From a checkpoint of a small transformer trained on Wikipedia.
Size: 12 layers, width 64, 2 heads of 32, MLP 384 tanh GELU, vocabulary 6724, 1.3M parameters.
Architecture: LayerNorm before each block, learned positions, tied embeddings.
Training: a variant of Muon for these matrices, 108M tokens, 6598 steps.
Each number is 128 + 32 x the weight over its row's rms, rounded and kept within 0 to 255. Layers, rows and columns count from 0. Numbers have three digits each. The size before them is the row's rms in percent of the matrix's.

# o: layer 6 attention output (transposed), 64x64, rms 0.243, rows 22-63, columns 0-63
# v: layer 6 attention value, 64x64, rms 0.263, rows 23-63, columns 0-63
# q: layer 6 attention query, 64x64, rms 0.342, rows 32-63, columns 0-63
# k: layer 6 attention key, 64x64, rms 0.311, rows 32-63, columns 0-63
# up: layer 6 MLP up, 384x64, rms 0.311, rows 0-26, columns 0-63
# down: layer 6 MLP down (transposed), 384x64, rms 0.117, rows 0-25, columns 0-63
o22 091:124104110158194110172161065111139113086122121085121152109177156118138146159116178085155104093087166137152130087118076105141159116071127094188170116184146084055162137162121143118149146132110107
v23 098:100122134176134108172110173140088104141119129143123133153134135184107044162122091149128138040170095212081134153119165110168156163172074097118106098146103142129100134167117134109150148138100086
o23 086:168097127127113175083130140061083135114137123097114144124135144118147186082134120163152106178178142041081155130169126156114126166114087186123158124156186091175118129105126109151065110115129084
v24 112:175172087171134123111091111112110104131055127141091127101131154125090110138151138104161117092222069117177172130130118113112099134104102112090147192109128165165175100156103082127149122197122140
o24 096:110156146134117150101127195130099171210145130094155111174111083158098139105155175139097123127115153148107094144114112131172085100167055159121117072120137131138075134119187125063125094127182092
v25 088:119122126144113117142135140132129203167079134113121106086169114090125133138137135104132174118143159065114183116103200123142152125109111091191121169098100108116132090139145103066084107223171091
o25 071:160150099128121157147161163167111053130172145189126147141102092152091109076113169121135088161107073164093074128100094118105129174174109170146134065129134120177063144120104161153123161091134138
v26 092:085144073117144132129107154156122068160139147112154134124123091132123085103148142143153096098094136090172148083115117078210153103112126189128160203117107118187150174078129108187096118127124082
o26 079:117171141139140133114047106144128184195095100099101145150102117072146115163120122150145138161177095187120150172184047130064129126115106083120108100129143112145118093149128177101116105132142178
v27 091:135119149135097180123147076161079126099166118117132152155167142195123181077176143096161178116066107139150083104053129137166153129080053130123130178120138143127108152097136113150088118103150130
o27 083:127130133087168056128099033098140115189118160117141149148088134114179131159076127144109118137140109154170132119181103112123129094145141144111122106167147108124153072082058188147172176142120134
v28 109:064111139119105110066165121168127097075170104152166152125104143180148201091154122132126168138163171131125153188104124114088103193101120139091096129104128112129063145116189112133122142091084148
o28 104:161148178089152168129134056110186119103140115099156135123143114082138099233100117130104119083113093169120097105135173166168091072121136127108128146160127112137183088128095119169103133183114110
v29 095:123149129156110145148204100089078124145137112057102140142155209107132127165132093099154138199131102155154170066119065136158110101176145125094146133124119081138153133141123079172080116110101131
o29 079:128130124127108155134089145115202163143129159160123095102121119147091091114128147157116143084129084077139134212126148067141070173109067098152148052134128156108184141080162138131163130165106148
v30 091:095143167179104108089112186116196132117151158123040125152062118141145142103138136081140100145156116146117096124081119169188123147097144135112086173158080149131145161079139131113098165175087139
o30 088:220169096107141117134131069071074098160125062129161184123191115065090126106134134139125166111118135147110136099145125123134173118153152118155176123096181110173083099124166128127151090117127117
v31 090:115117120133102215048160092159122152099148138126066108128099128174164107147165145205096124138164154100140188126145101132186100086108096111134131115126073105130115113146171136132113176105079115
o31 105:153183164127160142208139139069133098131154097124134146109186093118144116095063131094141143085126101154086088127150102114124118193162132160083133131102183146197137077087114144102107091163133113
q32 119:081134119105124113086128157162086154147170075126164070101117151145129159143100138161090193153126142148095050163114184109114138098150183137117115123111087140149093111223144096117124178116135102
k32 115:124153088144124148128124141207126117177134101153158043114086094109129146129150119169121164097128102138158114108106140098121105069180191143121036141134109161143140130165194082101116113121167125
q33 105:136140148103155184139083078131178131116130159134108091100145142082138113159138151077103146104101111159086072073145161084174154120217142126122162131183117083188109108127068149143104152155131119
k33 106:139145142107083154123119083121177104125128132163130127085137111179142065159078164125106114108131110143131124069116217192122114117132165114073117125149101132133171103076102108168087132192154188
q34 118:127158154140146192117092119117155136201142110068185116149094104121100093180068119142098066081146156115112069144131124139120167114152160065158119089181135162154125105119175109099122116170136114
k34 120:098128114065190158112108123074149159152103121102101140176118128114137114121090247141138133097125124143159073073115145123147066112105169133151088118166112106152145131147176132121135100197121136
q35 129:090122130142070146111088143140148139118123127164118129127073120138136163099167144187139130145129095123131101096188146150125152142158158063100112059111055116184135164134095121188172110149047155
k35 135:174063156108071187104071140190104133132085119115096175119082129089118122109153154188145118164141125141143137061123195125093136147135185115095112111159153162114105150123100114147141138103086177
q36 137:065087144101164117157101184100145149157134145041201102109122098132115147093124166161146145111131178072153170107142119102147082136090137127138093079128143161112124089100141140112199126138144182
k36 132:078119115170166147152061154090108162133138085078127141121119127136158166130145162179177114142092196109131121135131097145128096122115105089185125129157171098034171173106119114071136112152132091
q37 136:136076061118134140091186149144108102125102099170139083153102114162090134071113143155169137141165184132117104170137100118106136114152068171065163172186126140112101188087131107151152145084120140
k37 138:164104050146078103105154175105130089127148142172159126186109181138162152063128142156152121158143140051158114123153085084108181090122090156092122154137126127132077138170103093106156156118132102
q38 136:105155098094167150176172101179115103091207095097157095129091118104103148139123163140172159171130108149104157121142121163124139041094131134141097145094127119067121159130070124088096184116151161
k38 123:117153099191141114131117147153131100081148092068174111087118136099148141163173161137102143089074111146167115177119116156126138068078124159114124208108116156096083131176094142157087184121088132
q39 117:088159141124161170090141154165134086127131111116176058161110171116122125108135109094096183098112121099057157128107194150170126114128157108159140190102119117092134113180119056122124090145108184
k39 111:099129109093101123157102144141180131021086107124139157132125111126108144140090067118138168090121152138169105137128174143155150081143153115170109211078109182112122167183135088108097112125157125
q40 158:115137164137106099141143188139118105162098185168134140155184146091153148138026132085098142131151163133110110108178103123140075058121128171125132114103158137072126138119157116184111072104113091
k40 142:117135185169181076124158132111129089145110210180112168139116131151091194149061094156100122113102114133091146099168117096154093121122121160100148146119093143095090133153131130122143092122179051
q41 122:111095130135167086127131168073188127129139145103125156107127159096132109150108210135117034117131193121118122113151108083084147137130129116130102128179145189110128100099205134152134141140072085
k41 119:175164156111159097125086116063100065175126156124158137140153076125124131123089180140167126099128124117151078117142102111154116186091161076168128109174131068123143118108173109119183173145145067
q42 128:158105113149150147122144113130115097097146053092103154179167191191153083116164093078080130119110118191139097155096126090081154147108110145122178077206141147155121106085147152119137138124135135
k42 131:159155100104127140135159088079112152155163077167120129135180118128112018126156134088072104135141124132106148102102071152096162113137130135125133147163164090206083134159153151094145124166177121
q43 113:102127144149133124110124095183091158173072149160095166176097101129188134109174166120087151160145144110135145086102147119133126108114086126107164102185083140210080163083108080163094093124147117
k43 109:168116133103101099101162148119110121150105131165108162188124134126141119119177139109107084135150129122133192128123179169098139142139144067061157052195100145066115133185119136165109062094133115
q44 141:058118105174079185085116157104079201123110145119147086124124167133119160122111122100121118165109095147135106076205174134079090191116163122162089140138176147143105115125132157120137079126123150
k44 137:119097077126108185084062162131084140097107124105095138098113121171091128081137115163158149104176097142093175072178143166150097133116169120205125150155127106130117092125191182146114096143147134
q45 128:121100058156077150157163154133148134123101116117084096144144146121106157148081087112143150085148115042145182184084123114102099149119097191137165129136120125080175093132157139107147148195172112
k45 122:096092104139144125091148169119138141091122125143104116113195126134162112155113066114138088126117132102095083147151084069156102145083069176154162132141164140133203179197146101074113160142134164
q46 134:125101137068151070129158077107143093147100137091116093110091125158108115120116183154131123171157133147204152211101069134125114110146091091185098128130168133146178101152123082148142190118110130
k46 135:098124128123141102154109080148138129162154172116207070168072136107119106144152120146135110137138139104201130162121098120132150114102051159176080128182115112078159103148077130149166168096083101
q47 138:089086169109114106107090120138111095118097123195194173116107162104104153108123102151067147178127104163142189125124119141114146110115185104204168134138134089133163130141176110149120109059083100
k47 138:112139154060104125111127085152125094180106127138106171104123154144106190100134054148066153150139167161144156125139122120172172129121160133166066130104143141104141095184089123192125078094135076
q48 108:108086120114110194120108170149171095141178091137113094111158151185109147151073109133123170169136120148134114112109083122136162068153170123092062220121104086131102127140136131092183133124098156
k48 106:130137132150134133127102117173131111108105063156191103145111149194109090045113080183115126101127134113156126128148117061105087111179184141116077188112157130112109162129097153102152135160156177
q49 117:119147129140124149130098141146113161098150167168094111081111105167142087185145153054166099095156065135101108114155172128135127130108136175121203139131091160094133132108067150154041113173129112
k49 117:162128145177119178132175140134157083049088143147086161078181132093110116156096160107125131117131107111060159117127154146110117151106123113120105112187098092126123100132144152194059170096159173
q50 135:128145109158123159113176114114104070112126149084156169170066113129081058103102176152159150153125134217164119118092110133137126111145078151143125134156085174125107157174094112180123125117064111
k50 142:197117101103146162120159169141120087087126144157186166156081116122075139082145167101125086124123088160134117139104115154105163084101084142181095147166120155139078128155091078159185121166078123
q51 131:145104125115096135130181120134129143158074156128097054151118139130073125119048086100123087140116138113163117091115076180157127183119103202194127170117171111141141103098170139130176116157128145
k51 123:057119115097093144120136124074126145129083233098121104157110158217118128096093065109128094128143094100120139167160090122123083145123094159183136180133128135152150125139131143128155131169117165
q52 139:153127148143164131152121142110195112106069160116119138137060128095095147152072116139096137164161150115154087111162065173139103071089167110109178177114127105095156113164074120158139075127115181
k52 137:137086155114102154104111122105193095099097154124150194173073155108162166176043084149169146085108135165095150122174110115152104096115131143114144123112147119118127156148050153132120129173075113
q53 115:147131087119119110130110074132084117162123118107113111162186120195110139131112166152132144102134162122115087058142136086096135097182128142123142124254142112140075109148154132107126096196149127
k53 116:115126085142152148059161129086172161138145076141131132120091085149170091033101151073104103122140121131164126136155184115151130110125114135049152128207144126149134134115167108124132140161184117
q54 122:057131171088135099135059135100113088104145140140130127185157096157141125133108159167080134110129147158146144096140092162110149133144146092098119174130172163114134098072133156125204200108077079
k54 118:124118126107132069141080110112149090170125136100158141143137133130080134118154142130084131221080084120120112106126092122188133158170129075112091166147178100079133147059159163183158136173147115
q55 119:156079182158106140109145121107134182167113124138079159163130082115104126077115088135089111115123172141182156126126137105121157139168169145158183071112087076147123171112088061152166102128094182
k55 120:109089168113071158138118114145156152175062163147101175126083197144127120114154116146157095114182137124107103122050140142113105111117138132116158056098157157167118178150103112128205095114106124
q56 107:139241130164123136127173176116165086089117126127156135084151129083073147143064138146179091152102115152123122149156142083160137092066144128140131132091167113119116101133121179144127104095092079
k56 098:161086133143176146144131133063087092104174179133177171066095120109123147156098131112143162099130125187096088149164079160109080153155148188189091146069110153132105094116106096120125132135117119
q57 106:140149072155143111183178084123122129138150132156114109116142187170105110123067099080102100052195114156134113156084183077141117137127119185158125149070136084124102138106149132148180139097131125
k57 112:100139164169119137105194093114140138129123198165111081086164134171097073145132120082131118120096114111156111161127098141095130067161132184181097099111085145120054147110127148091155173144160170
q58 102:132126108129166087140128112187121131121108118120152089133138129154155089158113115145097125146153103172158182176060113146153125080157076184113112083134126125086144106171063083091068177169182138
k58 100:095156122127159121134192148150150107097185138156149102145155104128130101163200100105107172128094104084133164146020094082091100129092076143122126153183126157110188123164110143112130117143110124
q59 142:122114132101140149038087151151158091113103090136132150153134176108134123178093063141059132116132161116174139130084106141129159120118168092116140148204115128158174186149109124078125103180086138
k59 124:128098149077132160112093065126159111124111064146125175216134129147125088120140111121136143139135117125100105097118117072119140118142196090135154193107141115133180108202185103119133075181124131
q60 135:157114116120140118126111111126112154066167089117125122115131094080113171150143137141234049158135134112138132111143079099104120183100178080128090135104117155133142112160146137198152193146096097
k60 131:191120138120102105154123152125138157146150135079105114073088106087148154123144157174177087114131090133136060167129114145113155185145137111139116163117145067153208086113133132093118196090071133
q61 129:198128138127128112138123067152194121109150162166123089142140116120182136136106153136154130155183165055070115141145125124156087112161147117060162162156078145109122107093082143111052104119111113
k61 129:149138141112152118086127168090153091128124181192141113136100148117166116187127134144150136109173150093135114108146142096116168153132110105004154150121088088104137140072103111125051147144169139
q62 132:113116081161141161093150098140147153141190154089143188114165149150078089132151149143108133083152129151144087114143160125127139083070159090178109118127127088064033168079136143137163145117115141
k62 134:156140167151158152135127103082138106145123067108112121065112198161096112121132146082120078106089162142123133114134152129113145059109197143188124140135113101127047166106170135164185149096139133
q63 129:065055154195118077097091087111124142116141132220098121120175146114125144138163137143133117125138093114129163172087201113139150089134105132162087096113145135069136154090141161147170163114118129
k63 130:109127124116115083143123079176122114130113152157087097061185160132076096127201118096116140153123137114151167110150128115115146175100173122140155133108108122052138184109167086168184184096093118
v32 099:176166134114129185149142134169099160106104153114091175132171122172148171098161058141082174085139115109125054168083150094154120144144116139116091150156102077074158101108081119160132109102147101
o32 103:096144171143118141098103130179139116110128155144141147127135127053089135163072126131212063151139121124115137135116127146097173177145177167145052182112125119114160108181092088099096112140097086
v33 102:160097118146092079181132144146133145147109166100145155126091157148143161080122105153101124131062105103095086176072145148142134099156112136088131166127163076075090208138070168147125156179144109
o33 115:098090125130132125140102155154149076113139162117109128162113093150052159098112186094150090116145180104149093113132068167162193157128112099135117199059136117097096189128154115105171142144114153
v34 118:133119163155127143113181118105132118131129160149209143073099157145203147133147133134096114082109106126089168109169164094127132149076085089096062169100113131140119167170083146055112160131102136
o34 133:192105125152082157150180132145172082111130148148106108127106125100120171129092116148135121136147125123108109146152055127148124084094143182036192164083122110107134166168052119166108140116134154
v35 110:110133136104073127143196131210063165103118143110105137107150141112093141134103159116121108148128124138130073153144173110086115131154138113163187143155083108135165159085130134129076201101047132
o35 117:135138150146128060166130104181090170064139118108064122126139096104168130147162129122202134096107065092131142139140167120128133186137137108110102107054092146116130140203159101137141182108121141
v36 110:110153097178152101143093152146119146118112131142142133175110123148173096131082113115091082130115189144123103059158133109102183134159117138121117124142140100175222153095188091136051099132078129
o36 125:137159088060173124137155120118156176099119098094158051130130119127181170120128100165174159175087156032115133105097139141120131120190107128074107173138129121113154105130117140084112133136155170
v37 100:195100063089133094082152122092126146136105164104132159173146095148183120108074148148127190077101214172122143173128134180119119118148080132138110163102126155092110122100135155118122100141101083
o37 093:136144112131163168128101158142147130169106155031134114159090102051079119162091159166130155140130139122136135109153126207111118094087136086145111142104134169136107098181139166086085087141121185
v38 097:043103163113143042126152156165097155134154103120178158166134141195126169146103136130125135138121136144079149098112095119123128080086136097146195137110099189176133123164107093108144114116071110
o38 103:153158164118127102174172127090100193156086121056147136161080118176179137140119081088121177124114147190134154118116067139175122079103111120128190137099104116125143125169096071122143093115135117
v39 109:182136153150113129106107093122142158109084126120121174117139102127172087144175123155102063054131103121158180073167153070117126087152178090115149090155174120159122102091191126160112127178141113
o39 122:099122066138102167061138095136109171119150116131116106155128164164167117142147096189131151168093088158121074104143154132094140067165202141059094153156098119154100143104101159116174152151099122
v40 115:149122185190130152085153092152146116121153140110098160106074098109104169146142180107129125154134098177097085142103171080134087174171138106139102161156166144132078181108151067112125077069129108
o40 130:076120192150144126166094191167124142118148092138126137167116063110145160170107151173105112119109134173069072122143126096126088138152156145080116023128145137131096142171144100146150126139128083
v41 104:141095144120193079152079162143099153074124141113126141129140108136113131150092161165117093126137098154158142093117152179161135179088099137158146077072174092155133143112165107062126088212125087
o41 113:142152113100132163160131165049158175097122180066146106088080114174130100130124158143166130131080129159166097087150107131145070177111087106108104131135172151140167107077135156104188119160131085
v42 106:096146088101102158111059114120190108112168118167120118129104061148160138092131106224133140149123105141138124110129177144146134078119139163112092116061136184109157158191128110155131141066139139
o42 114:098122100075065187084113146118143126124123099179180080092102135147084176130094119159067129112129168120106111152143169114172145106118143111213154152167118110131149136190162067140106136101127118
v43 091:115097200135183127168115105155163094164082134085146096078109112121086082133162049091136109101098198127144144139197146143140093147166142107157161119099108122110083151146116188151140134111121111
o43 100:078086136160154122124121098131114103151136185128125139072145150133127134103164133081095149151109106169129128091151121151133150077065177139157109141083213088057102135132191187141162149099107107
v44 111:155168157186172138139053102102132135106167166152136075127169070098181144089145181111079127157061072100167094105104145138105125108118137147149152116132096122133160145123131097104189148084121142
o44 116:135118096128144138173199134095125116121195085112154058125153123134104107130102171149169086099148146141128093175095142050128119101170090163154097122180140137121115099143157085126150195136106071
v45 104:142153124138143091156134163158174146145163121138139138074146123114121128170141206126147063095116122173099131113151134184099164086111061099108112140154129109139103061110147082112159087083097208
o45 114:164157057145122142161163124154100133164150116155109190110097058122152112146196154133167079132093100152105103097126120097109104082132083127144175091149076117144120111137073163133106172133181175
v46 116:111184164109148122113117101133130136172065097165088091134119076150188142116180181114195117134104163141091126125131094165113149164131097144101142113105167147093199109162060103139117123114075092
o46 133:132133127128201141117139095120141151167146082119136148063036136121140126130148120136145101120157156104184156191064102065106140098100174120174129059147112099120162123162111138103105133140127182
v47 103:146115094076097193144110129152080073189125136128104142143119204098209130161108144146145121115162134110147106090128146115149062133122124098189126188122168133079138098107138078116114078133148119
o47 108:115107162109121132131084183082145118191144100127146167115158112057096131108139104225129139145134160067124136132160136119123119135146192086100104104107119132169172108122105056113182101135108171
v48 097:137144124088148154138139165141123142130137122136172119094123133111166142148129157062076134140105172120174064134175097076116098111188031148140159113143096154104115114155106150133137180158086051
o48 113:134119101159182089155156123147112079125131122124156144122150134086095082095098186167187196127117142118165157175160064108106131073102029164122091125101145149142133136149132120100160129087130146
v49 102:130097104090132129141153182117100154148151134153208160164114070066084174106188081082116088116152106157191134129161122103104157159103152087103091139138092110100157122096125124158190103121117135
o49 115:130137115066132077087142110162098094119126153173170165134101093106124136109159156141142130218122098202140124110089087177125134129147129133079098160145121165138145104170147123170068148117094055
v50 117:123149217130153113147093153155126184094095138089131164118161132108187171079154112128119073060172126127085161155132117143118114062128143183133093110129159101120092133096142141066178134112105135
o50 122:153130105159105190078209118098085182098141124064136151136109175119076139125114121138198068130120119192149070085140093172114130119103152145151111144106111112142118149157139120162169113114091106
v51 105:154105127182072128161100150145133152108180118115184123131098147133183127168167078107143067178107134102174164158103118104147100185091141087151076120119154179165097073094089081118131131129108131
o51 110:127134079134106122136116153091121077081147072127166142132112078143134154093185097153134175164117106153092164207094092162117132161119125142080154126097171142087136131103059111136159202169120137
v52 105:156116145137065138158114177118109133138071085142157107093144125094177111127173145095086147084186213096155122143097132178078091115120120147107163170135144139128119147065088121175123125156129072
o52 113:150116140146171149105089089149139130094188094092138137096153103124075067127217159154140161132157146131136120156112147179099193116105156130110080134098132097153055167117105078104095134123135169
v53 105:129130137079141186107129172138093089147067154168153108176161165100157098154156131119104156114150099137128158147151116108033124169097153124119097099140138132150116077122141187093144151120145033
o53 106:207144153152149135098115096103132122147136178172078152136173169078132089129157127179149142145183105090136141174129137158084133111121130140072124102133111124155099160128114125120034079113082074
v54 104:114136108131138118175167158106112118105100076152159118141105150109124142083046157102132171171151101133134119179136162185104114148125155132072183106071116150105140082127086074100130153191191115
o54 113:128139161158168142150119151128135115099125142132141130093140130152130085045110189058181188075163157123111131128173160115160132148097130110092147131184079143132117124086107091128090039162140118
v55 108:162144147159126112130125129099058047121131135140116120141103114188157134135114136145188143117114124133153123103151147131179137131127100109108119073137092067116084157125178086155124179095099240
o55 108:147133100110130094139131163110130109166114150155135103124084084153172148132063175122159045147147154101078082100157109098108104163130188123138129134149104139092088106074131151170152199109171182
v56 107:114116140075100125149087098150147122136058144123176177125121186129134131132104131120147137184153103140169110065079151106143188138089121180106132085157108082114120114153142139078108200149187086
o56 112:190100130138108071058110069108194161086077187181131140121132135144134123115133152131166119133153193114164114144139154108161133117159090096085134136133114115116166153075118101150183122111068102
v57 101:064184120145119080123142096105081101168156206103158143134165137173140139151141092099073085151128136107131136126191070138119114181100131083156129141122145098111149104165204116115096126153096096
o57 112:089113153120107067139168138109100153173116153085118098143167141129161169147136082144136098149142131088186170165114082186112071111103092170089118137116185126081199102079143143110096157138151103
v58 097:104066186143128146105176160119133156138095121132156108143162087136094094100116141126185164066180114140119136146104113111118097179118070106147117184098172057086187114143155176143132128079112132
o58 105:152110134160142166123063115159145142138122108087081091118135144087124157188111135098137097137141093132147109091152039128123146180098139094117132145117145123167198079182127180118054156173129131
v59 109:111102191127132068139145170087159171186146058131167129157114133094116115133127171167073122131102111071143155129112174082146143139128150150144116127097187040124118143126112157148133060108144115
o59 110:137149166113130178094075113139133136126187106064175120156143158197143124099170192124083103141116157171143129075087049121119133106144100071065133142171114135103121174122121137105114132155122121
v60 101:143136121180114136131181082096133127141170143142151137187120139123130048126134177094112126110194139157138109159115066123138042123105149077096100147140194070104113172155138110127139096105137090
o60 106:097101123138156130137088111144125072156153083075088162174177115111133113176114145145081109099131159112140103113077056147121159129125159148077130117218178119187123125114145153092128129167182109
v61 108:147094130095104125151101128108116115082122152124138214193174081162136102068157145115154103144117103124147104191096103063125100115133124156135201104142099189192134122111084106142130106166123142
o61 117:164130113119148125135178153120125083081069112134114110228093126177107025108108088104128148128134127134147112146085135152113129188186131132169096149147143155164117096163105076118153119133109152
v62 110:119128141079131137181163083175149164168170186115131180099136102086135071082084106121116120119169102064087138117140113135146124110066107145090145105141216134099131135171133131114155169114097163
o62 126:116029117133074147120138113131102129136087124126062140125144113119110121096133138117123095125118107104159144103102104122118146171105090167129150111189132134215205152167146104166177149201099126
v63 099:074138113157101132120169127157170106138180126122122111097153112126219057060150134157112154077107126121160153143095102128142093132144098143118130195090082089127085173160131096168110151169153101
o63 098:136079085139117135116104176187111074153168102141112062147158160135086100167122106122121167063156144111099099130145127139109151099048142153122154198119141095151123133147145120064112175153169167
up0 100:148166112156128150040143146144108086159141109171152132126145174108124128125109086201153130181149136140097067161107119146091079104129131139154110148104116134098146072180178133119070110179096072
down0 101:156087112104168074165056108144134197110067092105109134083105104146143105135117168164108186092118139135138142202134101104159138154126153102087133103137131158130159195095168117071155151124137111
up1 107:159140153072162106156145131073185072099138169135116149120176143117152075185103124107110134076080090166091127117099120135150093089085164128154134162167105119135206101117077112126164148168142144
down1 119:116109105133132141113141160165093172161166090126125101170089145170108176018147156146132106147155151080118118107129137151125146138137108148136098111108110122146059180144187107125099089039152124
up2 105:153125149113144121152140152082168124089083140107107190195165074107092104137119091151106140110120126130107109094128204140124122106170150156121132160168127111157169042155091084169062104111159144
down2 114:148112196124051190171124134125131119131099106123132132132098118134118197118167116092116102143166082108143186122076122177191098155091113177120119124201114115133102139110137103168111129107135059
up3 099:137119171129101146091111135100191100169062145136107218143074102124142145069139100133104170190147086127128140158164091146117117133120216084082142180138094128118134137113106110129118115137091140
down3 097:107147146158168101196129212142067084159167084116145108108173123099116088134145135137110118108113125148094156094118176113105091105023100112147149136109134104180175138117111134131128175152159115
up4 106:127123184136123108136115168079163102185155096101141113073157139073166129146182157116123128135092140138151175067114172119129096076124098054112143112127144092197168105171115128103144137078085130
down4 116:105151136118127155149158194106099081130118156106132128100166180101074097097177122144121123125131103119163127067102162174100162142207152069121084128091147169159118090122074118099120171115107186
up5 107:162153125149133166126115111154083098149117154093094117160124111147198079120141076160152124136084184160117083101117142146172099159141112136131119165116103131085152115192126104042114123053138191
down5 106:162185106149076154078061105089171101127157155125148135095123095093117122218107128139089141122184090125182170173174146130142118155142072091107141157115155154070116111130099162137113124138110142
up6 089:131119103120122110124144108085138144200087123092128161138141095133118138117125128082120042108101147091162142110121115170168158126115029132141163167145169162116127115058204136157154184146119125
down6 080:123144177152161107177147152163180142164142186163087084117128151126130119113118111151109136148147135172119157135086114132124055147114204141159061113092087122126126087162061075090094118127080140
up7 105:081122102100157182148140116144181095091100100142117114142123153096164131141108131153124176167086092140028097197156112174139167132098165144094101115164109164180106140114097095126136089163110090
down7 099:125159127183190163165126153135135189174088169093126094170154154139079070107124121081172090098124176153183097165128125158145072129132114128118150076142085082101141144161109105098128124096090135
up8 085:146144165123101087093086086140097183100112125139147124186170121105127130184182126120102073086136143098155144076163142139155130193123119083157134125143117216148117073107139082116088159093120098
down8 079:177147116147144112111140130105162094128123153071105147152095128145054106103139144204052200152188114148100097090152094144154143121070174150099094119127152103139140113139108103139099191156116151
up9 096:131144192120109163091132126157115175086197129128117103163158139164078129152100142092191071064117130071106086115124108103105132160140137150093135205128113145137130179078138082157137136114150089
down9 077:170147094139114115112079133094117191127131166093104144130133140113204081091195135091177138106087149164119160150073171164125099131104184126115133157164126114131141124079043082109148149109136119
up10 091:102145111118150109089137100171094115177122132137116154119125136154155140117122172045097088154135109124137162097135183143126175133123074141214107216121109131096073084109161138080113135128183122
down10 076:151107124109154091144139144061140172084094169190098105081095155142124107111107116111105167159142106203154153145135120151129133112041138101158113092208096135098106151190125129158129164114113104
up11 095:096133125136096132149161152061152152121170094158213159128090127091171107066106172127094087127130104106142147105122138201101134136049123090133135125048128118157159141176110136102162133129127134
down11 100:147161120178088162182100065110134088111153119098161088157124184174164129112136202147057102118138072132156109118100083126174098112178110103077158129105109108183152147139138113153110139141101127
up12 096:171090150140091161116162119165152114098111116153068110163145163127159179150050167090095102103130067124133093106175083153138142089153103089084123107128144187124131153189097176159110129091139117
down12 097:097098162160124100089124120082123112104162159138154115098093169130099064111067146148145117149140109141105151200169082152133130155124115195180124150139141069123075136103137101107210155111179122
up13 091:122199184083101126129091183069092112095130093081118140154180098192121158101138095115089157161079130129104129124081121142175145079154115147118129156113093125123154123143082092156161139154148192
down13 091:123160075155144079092126110148124122095076114153122133144122111150169143186182112217076140164118148091185137120164070146110119088154133056128105104139129130116154094138130158069162126132140182
up14 098:108116106134171070126094150179147171154124088156088121105162090121136147162187152086136138093170091058120124103128112127114155081092094106136122133119177109193093096113114129188104185087173128
down14 100:123149117140154087151219131156123128097042114119116145089106161110141081144127150154099117175079160159135126169160086144104110188142130139082159127083094114134160056146171115153137148141075112
up15 090:093066177173108114134106172107165162135176116105100195149163081093087127143156104159157073076076151118105070071141143157110133154130137131090102119107126152145121133111119143136166189169085138
down15 083:155162125116153111147187087060193159130159166135095146125101189149158118119166116119080189149132141137135180136059124085159082131065113092114152119150115086088152086161120142099143104137158129
up16 094:160137139053105132100122180113133128127089120136063060142172106098149116139111112157132157174071104139168176147118134202149111126158104132107124122096213136115109180126161133134164114063108125
down16 087:151156118122122143116076125176218126133121135160061112082135143141182191096127150109156112092099125145127122124088126092155117139116143139159134079213150094084082165144109081147115094144135074
up17 110:168162059136160089132163174192141152157100139123074119128094139130100149113109095151098111168187154139096107140052105132081104180087166089149136122159158101109116139120191114104119090117171104
down17 112:077082114112145144074099153137141175145149170161139144123069113180130069099134138117210123119095163113126152125146108033107155137141083173144142119089115110144111162158150115073125136104124183
up18 082:128173108098118160108130129130078141142084108130100085163091168118181164141097061044087117136081099121152080077086127159135096158121141109139161175146164140147161134153155197104127145102119170
down18 072:140165122122201129131123132117147152149145100174125176180145136099089102097098089103076139118119141213203165122128110145154140117122122155100131165126121157103134132143054036099122128098109090
up19 095:140143148101157126166096115105157130171178102109074128114169092092122094154205059169151164106141124097070085119197187142123129096174095167120125120138131153113139120116122086178124122166095098
down19 081:136104182115130105081159148097186070156132169161163090168089117130050086116134116174116166090114106137132081145167112089174117104138085138117137108115112181167122127174112092084185126131160152
up20 092:143106195117107113159135140063087116127074121190121162114153132173092142152118137145106132146090123126170195108088154056130096147106083148150088161135144068164134124173117161121148100065150159
down20 072:138090157155148148103151129053160131129129091075109171099156092123150142138191137076146111107055175099121129166103195101138150100099121145130154154137155115115142140139172114111095171175055086
up21 080:171136100126145139177135139104224134159078112097134089143150094103111145151080094041130101085180151120107101159122119152164103130099063127112205129122156095135168122108123114145105113149170133
down21 088:058107101132141154153127129174084154162129121102098093127121126113134111114206156166090133182114112190121123101144142141075062120108160115113045125127093153112152139135117179182184165111108148
up22 093:090141093171115129108112191117125099184074090136118105142082146127103152137175146133155150177089183135125115170078137141152200175074150105098146114113083159157143080106127177070118124099143116
down22 087:153114109122136145134171062114113138140105107154139093129171150178109180102130117034126124131131130095065069090127167109150174144166071143115130097159092202165121128174131121122117170132125079
up23 113:168143121149132093099113154153127150093138157131102079128112194145133126064134109152121138176070198142136120158083148083131182192052147151087116121110138159122078118141141167117099071160115097
down23 114:099150062145091162117163103143126098152178179087100130152102084138159177034119122149121102107133146165174151090091114148126120193155163107163112079157110153162146137130131083076122172139132125
up24 085:114155143057136118169112154119136117138121101070082152118135149163106126133167108166161124116139176163101162099168122120130090143139193137202105137142086144105178049139120182105146161088071098
down24 090:085129132158037162183090125107161141113155170183138089112123155113135150137112172173128124098105086134152176143072059127177141164085119128064177121146095134122116156095124115116173122146157120
up25 088:157143099132108169101127163093199123101117132102177101166086136133072076123137130167138118144126127161111063157192125134103120155151196076142078140121117126120141121203117134112144106114053171
down25 082:096144150152119141143136153104110190178103121111096108170151146148093102147138090132131103198166161148148107154140100157128088066067158134095125171103073099169161138109046131097141188113092122
up26 109:143087209097176085113159177132162111148156128148181113177169109105114115099138089157128083122137159092118148093136190054175128106117111139150136129068144134110151101130121131088093112101177077